Each number is 500 + 40 x the weight over its row's rms, rounded and kept within 0 to 999. Layers, rows and columns count from 0. Numbers have three digits each. The size before them is the row's rms in percent of the matrix's.

# k: layer 5 attention key, 384x384, rms 0.0935, rows 370-383, columns 0-191
# q: layer 5 attention query, 384x384, rms 0.107, rows 371-383, columns 0-191
# v: layer 5 attention value, 384x384, rms 0.126, rows 320-322, columns 0-191
# o: layer 5 attention output (transposed), 384x384, rms 0.116, rows 320-322, columns 0-191
k370 170:505426484532468484502532505508421518503527517510489489535466462562470454541493536557440536523518547482425462511497484505473445533497506476507467516461472496500516552535497530492399398491423511493509415438514468527476501600533506502468566412491488509515471480478506593505523529505579535487601496534489459486467504631520464442474504506479465462505504528550506555498550514603495567555418440466506510448541499534439455485474537489470499426478566498446519548546448519497488496468447511483481556517536606477432503522540450418603521495506518478521559490460460482503517469514450548506
q371 106:516533567544592499590491438539513516514521488500516432466483512417566578493509499444482515450540457513474529507522521538494502554460521539499493529555466521485525441527545450517478511503493542505454459530492453550546516495505497532515441488524503469526504562530513447454502518512434472542538550535548486480435454449487575521460506490453575486495468516577532525518473531471523624435536557535494465505510495523506533573458465498548550460526482436436459548474492499484494450498449534580436554522452493527510448504461481553564494513504507507538484553500524444552489442534530476442
k371 149:518543490481497522580499424581484401582462453525516478455537490423485529447544484543495532494521531526388453602520496477531484488397552495502462517525531571509442502525536496506431471531529460488455444467484497518507482527488493495472496610541463506565508512425468517442513514471463522541477587513530467488564467379522548582474521468478512519516523539508470488510492508512507534479501471567490507536482485536478494468454477572492494408511529553462484531565467466501480554473466499589508493527464515480494498512497496514560463509520578434527407480511472529543517489432484419508
q372 109:436553451491579552539446521471503494539447539536410589510532439571460469483518505541483480523433538525541467506487600522571440538429537521433503540471539449462462444528525479532485590463505528491443514450460543515506443483525493506541539497481478524466461510434472538523530539576523556505480456463495457513508477564482459475464485493492492481507476522486376497487476542452464455533514474493505420498532451499514516483545493501430442548542496511554505478509496425536530484507488468560428494520475574402504478529480426516433495445579451496488512516484531526484527463494552452441
k372 142:483520487424491546533506484488433527569483490519474527476494511450510470501495515496469548536491478503585581477452534450525502534485532507460517530514446441554493498504408535519591553491451545540506515473523505445508534457470526548529488393523489527401496527513532496543532533491558544500598514518494413513575519544533482466449465507588509512546525479535445474571438575490451489487546479512619430494483512525535487485440450505397501492502492465527435445471443482470532460530529446586481526483511504477469503489488411546481479542567485518488494561517444483522494420517492498477
q373 118:469497497493504523509447515542530445448541461557462539566436569491544535602494439560538534488463452526443476596519486457556534488563491439445416565426480462557494516543553448505550443417522500538559538489484439536494521496415488491449566617464488500572451458527503589501520535412495525493508464453479570461455567528490491505510496459486461506535491520533568427433541459519484510503494510502519555601500456474531493485503455528547497572502512462435471461548555583535515558518467472492508513455547494531555478469515501496493511473473511594499474468509437531464563455469522518506
k373 163:507479483519469519406441457482538526485506470460507513454512473532511414429530476538488506443534508473475497534482493494425504524564489518546478466522539458536534385454483467465562573514533486453482545549485492449534483581468514477527528589498489488408534564511510523487464527475511413550429503513476559558492589559465510613583523492451554498474476520516483427441533504507509545525447497529501524509534488444537519498515507500472472533514520456389455511592526522475473479566473498475487463503547501510576440464435535488528454389501461575492486510465515514479510465470490555499
q374 119:545555488510514462477462558503521526499554465534492554505504495534524543499587498550506509420472503552557382536490539565519455548392504461474453510516495529513504485467525535448433540504449483564461536508503488552492464482516471503523465488523361471512445498404504506472487473496502524527479495402465513504527505481457487505545487515497516449517481476498494442471476574425571458505473544467478436486476455432523480563458469529483527524510543568506456516493469457507521485510552462389561517472573517549485531522545522476511506440474452516490460441493405469504463532493492452530
k374 161:491496515517480488465512503501410537465547527535506474458470458566470567449521484481563541454537518525466482544578509487545456483462469445533463505529517539505573552381554480489504563485405471465524515495530506448482507519487482454514460501560522506460507484552476537475462496547482553547499517464468426490458522489560519478633475578540467490493531468509457496521497524512517524504417453482466474488494508454546490538493450532481490532491536491546459571437483542515467445546470545426462509575557516469507501508503501459541542464411422466516499499428463492471500484532523514496
q375 113:534548431449506488496475509473546501470488510462504466544499508533465450483541549552451519491510538579485543420468484490552534485569514460484503568522523460521544459500476520489472452455438490393549417506553476519423518488493417573530459443480468508487456510473622503500492518485443486531562460494539484491486521505553499537474497491512529538575496418509487515433498507483520581542532458506435542494533506474493487456481471505506512511509505466459531567494540516471480474583489499456447484527507587490489445557569450476423498445416481549399525479541523486503496466429473589505
k375 131:466534492452459546525531509541405501499446500486472528463480490471542425575502492525470511485526502490516460437489423498535529562574540461514487527464460500476501454505497535529457440522556479645506405496494493513480455547512448519507522456423503478504483465477528517510470461558505479463477458509487500499509554568592507516371469475524543448468487499504528489552531456358468523503555406546477485512529510458485538501531469532524469561472546502460507527530525486491491460513569426438549499507458534489455505472514470498443494487546525534491515491493502506448511485471469501520
q376 113:571472499562568481400553492448556487534493483490501509432436508515505513514479547510554508488518609470543489475532509463474600522556563458564549470520470535532547473616527512513441395562439518520472474565484516596539538445482519511517479499494521488489535477500559474437501422505534442526479480465478503573507462534453523480440547449418481529469488540525528534529461549507528514526497511464510569505463439534408584525482472493436518531461516507492462507490464486487486508545520444465503442424527509443468527481472514528467499498458491537480450502487449425472517553468435518568
k376 146:591498494580508459484475518478485519540478488407466582497507487585526397542490472506500521467522583506509488497565423523481485546504491539497547453557483515482563509553560510495441478493468493558459610483474465513490532469438499500499457592488527472548506437486436510482423486493470509531479514507478554508551499514436531500346536463513497469517522504523396479494485482518526527477432552448526530482508476499441528488465524463518462484499520498557567569550428504471461552483449521475566506477530545510506543466471500443516499492494584556525437485422579481524501560466533502527
q377 109:580462545533480478531499545495467482478515483518525480554464450452446531535490486496513533542471501514506410479419540476468519537532536516529483469478552499496471543511469481505449418569471528441499454489446563606471509483524488535464544553540471441511523532520516557529507525561490493502574494521524531480499525475550458531557495456444438517552518541480487562500492508543536562500571485521432570511467577525486477444483455562423553539460544552529549521488505503470447502550487505504466548497547523615521440479551483486554527510487516564469459485476534481554539426597476517565
k377 179:443508572519495468463482506493461561543516517513521569549485476538488498456453533592511482479566529482413426502488508544467528502521495468509490470462511549487464478504503487474446419499512488471497419574490521468496470542497522505467497485462474477531474536528459536495458507478498459570478535481536471524501523512535521521515476391462455451544447528501528585505510487562555423467434526533489572427541513516509548510582486471478547499483517549508469549457513520514433552511585502451517432513497496495517484518519512513501550516513471566506413512497519421492504561571535500497
q378 113:509492519495491449474439481503443502493468523493483502528454427496547546481456526472515538505448495474521512573479505558444478408493564455523478451515492461472516415495595475504558511418475462520473473474495468517560528483443485511532450515510467501470462521445466538566507471519449559464558464459532501572517543610482514513489502484506561418538495474478514553476507464532534520516460547524565509475496516489453493542530532574495534479481543485469485497559542562565477477470456480533461488578496444535493488520473525495604601546482579436467509502533530506474480500483539499526
k378 184:466510440509454477456498576456492454406504480544491476436561558436483613529547477457523515546512586492516493513489532496500437486534489508556488504536472526500496504511517493466502557530575488542449545533516493541470533557495498458517475571527490498542509530472493515564444482460501532503520470503475523468489492773514457591502468512544529461443508527460528521518494488502473468503471495429505564482487495490500513440470499494500458561532476507529527522491483522511466459506436575468422419536497425470487431495508469480582575524540552448496506469565463542481507409473473517523
q379 121:483455501506504515508523490458506493454489498488517450460573520584462597514461537440502538482438471525442523498508508482498410574483518488463505523500600472478484446456544492489550511495411510482495547565467486507543512535479441561473441478610489462543552481425530553529467481461471469546473457499493574522485521465501463538460461559476502483569478537541488518458393532462491497514522517472501470521576566478577526517442526594502527430436506442504533534579476472491528475480474465486479485496501554455483485511538529480507524507554405416507482540537521466444466486507511544569
k379 179:519511502570565480526481547477526477481437479552483536472606484441528621469490501446498456520531482550560540489541471512585516534495479562492502464451492553536466524443463520482531520476431461490495556546525514531460525464439452464521400501493443488561490418491473448498474497516466470532469402483510478475424453512393486540467514546511536464545502431453494574534524455466509446456475491474449502491480495492522554451518467572528523430505515555455487599549500538522519521548484498502453477447473466478489516474543454555467504531567470511482525529563498451522516462422544454481
q380 119:456584555556432508540411524497420487565512422532473456498504526404531570544457476535505459530478569485534509518465556534470496500493539421424542444500403486481566494437509426447500493503484502522561499496513474503438515519494496537444521430543509496530507512433460483569508511503462507504510486496502467418482501487503495510433529461557511545489561482458504514429517498544547446494545505485523566506471499471528514482474503527456533505539490482483487473497506565545459471525532534485549512570542575531451474542416508513506490521524542558493549489558500534493448567471499468497
k380 165:431550500497455564509492522547516478503523513474502453514528486521538551483430481514541475545490527505533507555471536505497458503454503460450497474455509500467515591440460460446615426467610492523508572547535505548542500552536479533501556421474512505535458525485412474474499458568457411519461480480574562506414530526463484493449457459535503463462489526549488453508538511490509519539375512579494532533461460514515486468457521537485483552508442465566467467491504525490439401474519502430501464511523552515483472454533535461453489461526507487490578466521479512479463524552533514474
q381 117:394554432528555562546483536492558551492473486512509488459500548490499494469424468526491561452529502492457502453563514511504561488543419501485493621571477485484567481453411505487516491622548522487532555525535484532469529427518496500474482544502430487510548540471451501545515374509511525518492406556531531510485537544529557488550546519446472499495461499546514556489612501502487416491451514556480476510531534493539467526498554493482465487532576425424505502522424482532467507420427425454529537458484547516510550486515500494561510579540550512496369501533508502546495474459459499488
k381 178:496560488494489498547554557559495468520452488522487546435491533546562550461534491512503482511507537472485501518440474506501493486472524549548495535562498463500422498466497494443517566510523473507573484544481482403481508525526515527498555553590562581496493561403449472470431484503433463583525514525585486490542523452496518483446534439499476514551507489490427529488452509490486474521473501541506474448536483532458482518516484496478510533530526465418527501543492498512515463493419486487532517549429511487507509474585538551529459517492477434496461471507456476425486549450429542530
q382 116:538480436519517442508523503504450513545498545539499461534484528524466495489430490485523508483503479565385492422462519529533531473426459578523489531516516411529515507413499480499534586490483453503523448456535454453420538507398497430468474615470522439491494530543570482464510510514527522425491470502501524433530426486502438470472499446546541503468533540554491560483470449459495491530462471533511534509471459540508510483480511531543475471461497495459521523556507496465485509480574535484477480461434492487434453510453441532514488545521612580408472526471497439482463567374470495439
k382 163:519509470536496516505516474559483459397527494470501430530433528467507568568440493543513486440474489445507475469549544494529503502424524512522493477567522509486434517458538454534540608503527540514469534504519498512501505423509489499548528606482516463539476535469577475460516511471523470458593499482458493489504492476594522402599538492484477511453523546427494426470511549524484608546460562540447564505487523482481478490486510498533501559505483512487498489518490483502474514501550457512548545513445493502497485490492554487438553470546476457500505421517496572527485570447515544484
q383 117:522572476511465485552480436513569528514531481454505480494512453521511536538531536534516522520416497462502544446504631519473521527502578579503469496452504463517555538483499521541462515477458551510474511509525550463541522549478490508477510514475516543500538502551468513490473507422502512396462484508548497535519488435550519497451520514530493504463419582455474484512521552438456454518459499452523491532524491449478479471471501524441487474517463528541542477500463545549495541543503531573456443452507462526482559444425447474535526477583450502495461502407508446481559498489550459531
k383 173:565478474562479465521538540522544558441535519513461571537516510474540518516480432482498511470443498509479534464487531556521534545510473540465529450437454464487538545525534503525546527481385516483545551499500509424529486509470520520537569468544503495550502527567442581590515496478544427421521500510529495454522510475428479491490499465519510506565495500491486448495560500511524486442400518424498393517522502440501567465530590428425500506483472537582497539509513483525521539518569470559523570481444503493557516488453473551478526460439498530509504551519486501477498503467508559484
v320 100:451429479486472558477581545448530485493566482541477499555534497447502493530598485519557483531507561494552521502547489555505429510448519498538512499490500519467497541457525521495519538519508475550449450556481538462561552491553484508422498535549545481503465560529458512562542484463537469577543564532504521566556468505481447494458523534428506374463551525520559529476484487500530523486408564505511528454458470490563529477444427496489512514488499451456529441504505484581554437503444596477426523476475543548557500491481529485526472530514479518417474444513475526500495494426598473529
o320 101:528529528489544530482483417486471528504490520516437535491492530484506514435486470467354528485538481493503499461514476544491494546554448567549474521524480597525451527541525466508512521531509487559538626521569491544418474478522549508591509461510474548445531460512506594497542490489511546457527530445507497534509448484533539472471553559468451496523504571512425454504460458473436415420529454556522495496498471510397525498471508456603540516551506478542467508516496521495545549530494481467499547540474548495448452379529548516439525477529512473463555479512486509536465460518505531486
v321 097:489526566512538451508457487530478473444465581483548481535471530549526515438422549533533480515468464445421483498434553490521487473488544538512570545590467474541481512506597518567515517438501503516477511506447482482471512535466452446493499536516536560450415522470539487532552474537514550488458495545516532474500515454588498500435436540539526471544401584544553523469477532527506455492506519417463544520567522585516537429383532444523485571499510513439482478433527501534582532523558550472553568586556511548562561473523479506536499517465483495492456472441548470472524444441497467499
o321 099:475459429484532454531537492508557446561518534588504557479489516539542514578485504506487499451543514574478483480515496438473493486557503527404599445431497460524436500472491401472495512530479458492449483528493515477470528529470465446445413440457546527486547541563406566521474487501440492528477444562465456539615526502487492480503571543499484493533506553489534510519579494484502497509426478553579506488526477452535549437543415437485453566482487462496580488532495459476516499460525456525461447520477568496430501505524504429447504535502511468437500430495528500524552481524508468414
v322 096:490469438511564443544437461497465466508530576438496468500468514505449524514520480535514485487468484450542595480518469504552526533477423491449529484511508424497551496538470542521513480473481440434440527547488485577491481492512495476532496501565539507505458583504470487504519494508496468521530456491631485574473419469483538541508527542551448456453413535564506442549532473510496496513416438436449482462506430451521467491616440457437492533548587458471467558498533432464522464491500504452460503488507539516484454548569489604477482498491446579441591522542452454519478534531456605459
o322 104:552544507477542540515531560490513549533478466506538514543492456493492434559547505485543439464474557448508552469525541523465580447451505533531439509596497484483536571550437492453525452493557549515511448525487459476464471549522648518503509485382499536542434512595576485489505452458454417561513485512514547465450521487500585511464517458500536516495511487469472517520516443512489545573499507521490478475421461569481459475440427547497470511467542493480515517451533527544559526479458434577385530548533456411487489504485423394456523571476574513521489506442474505479522574520508474472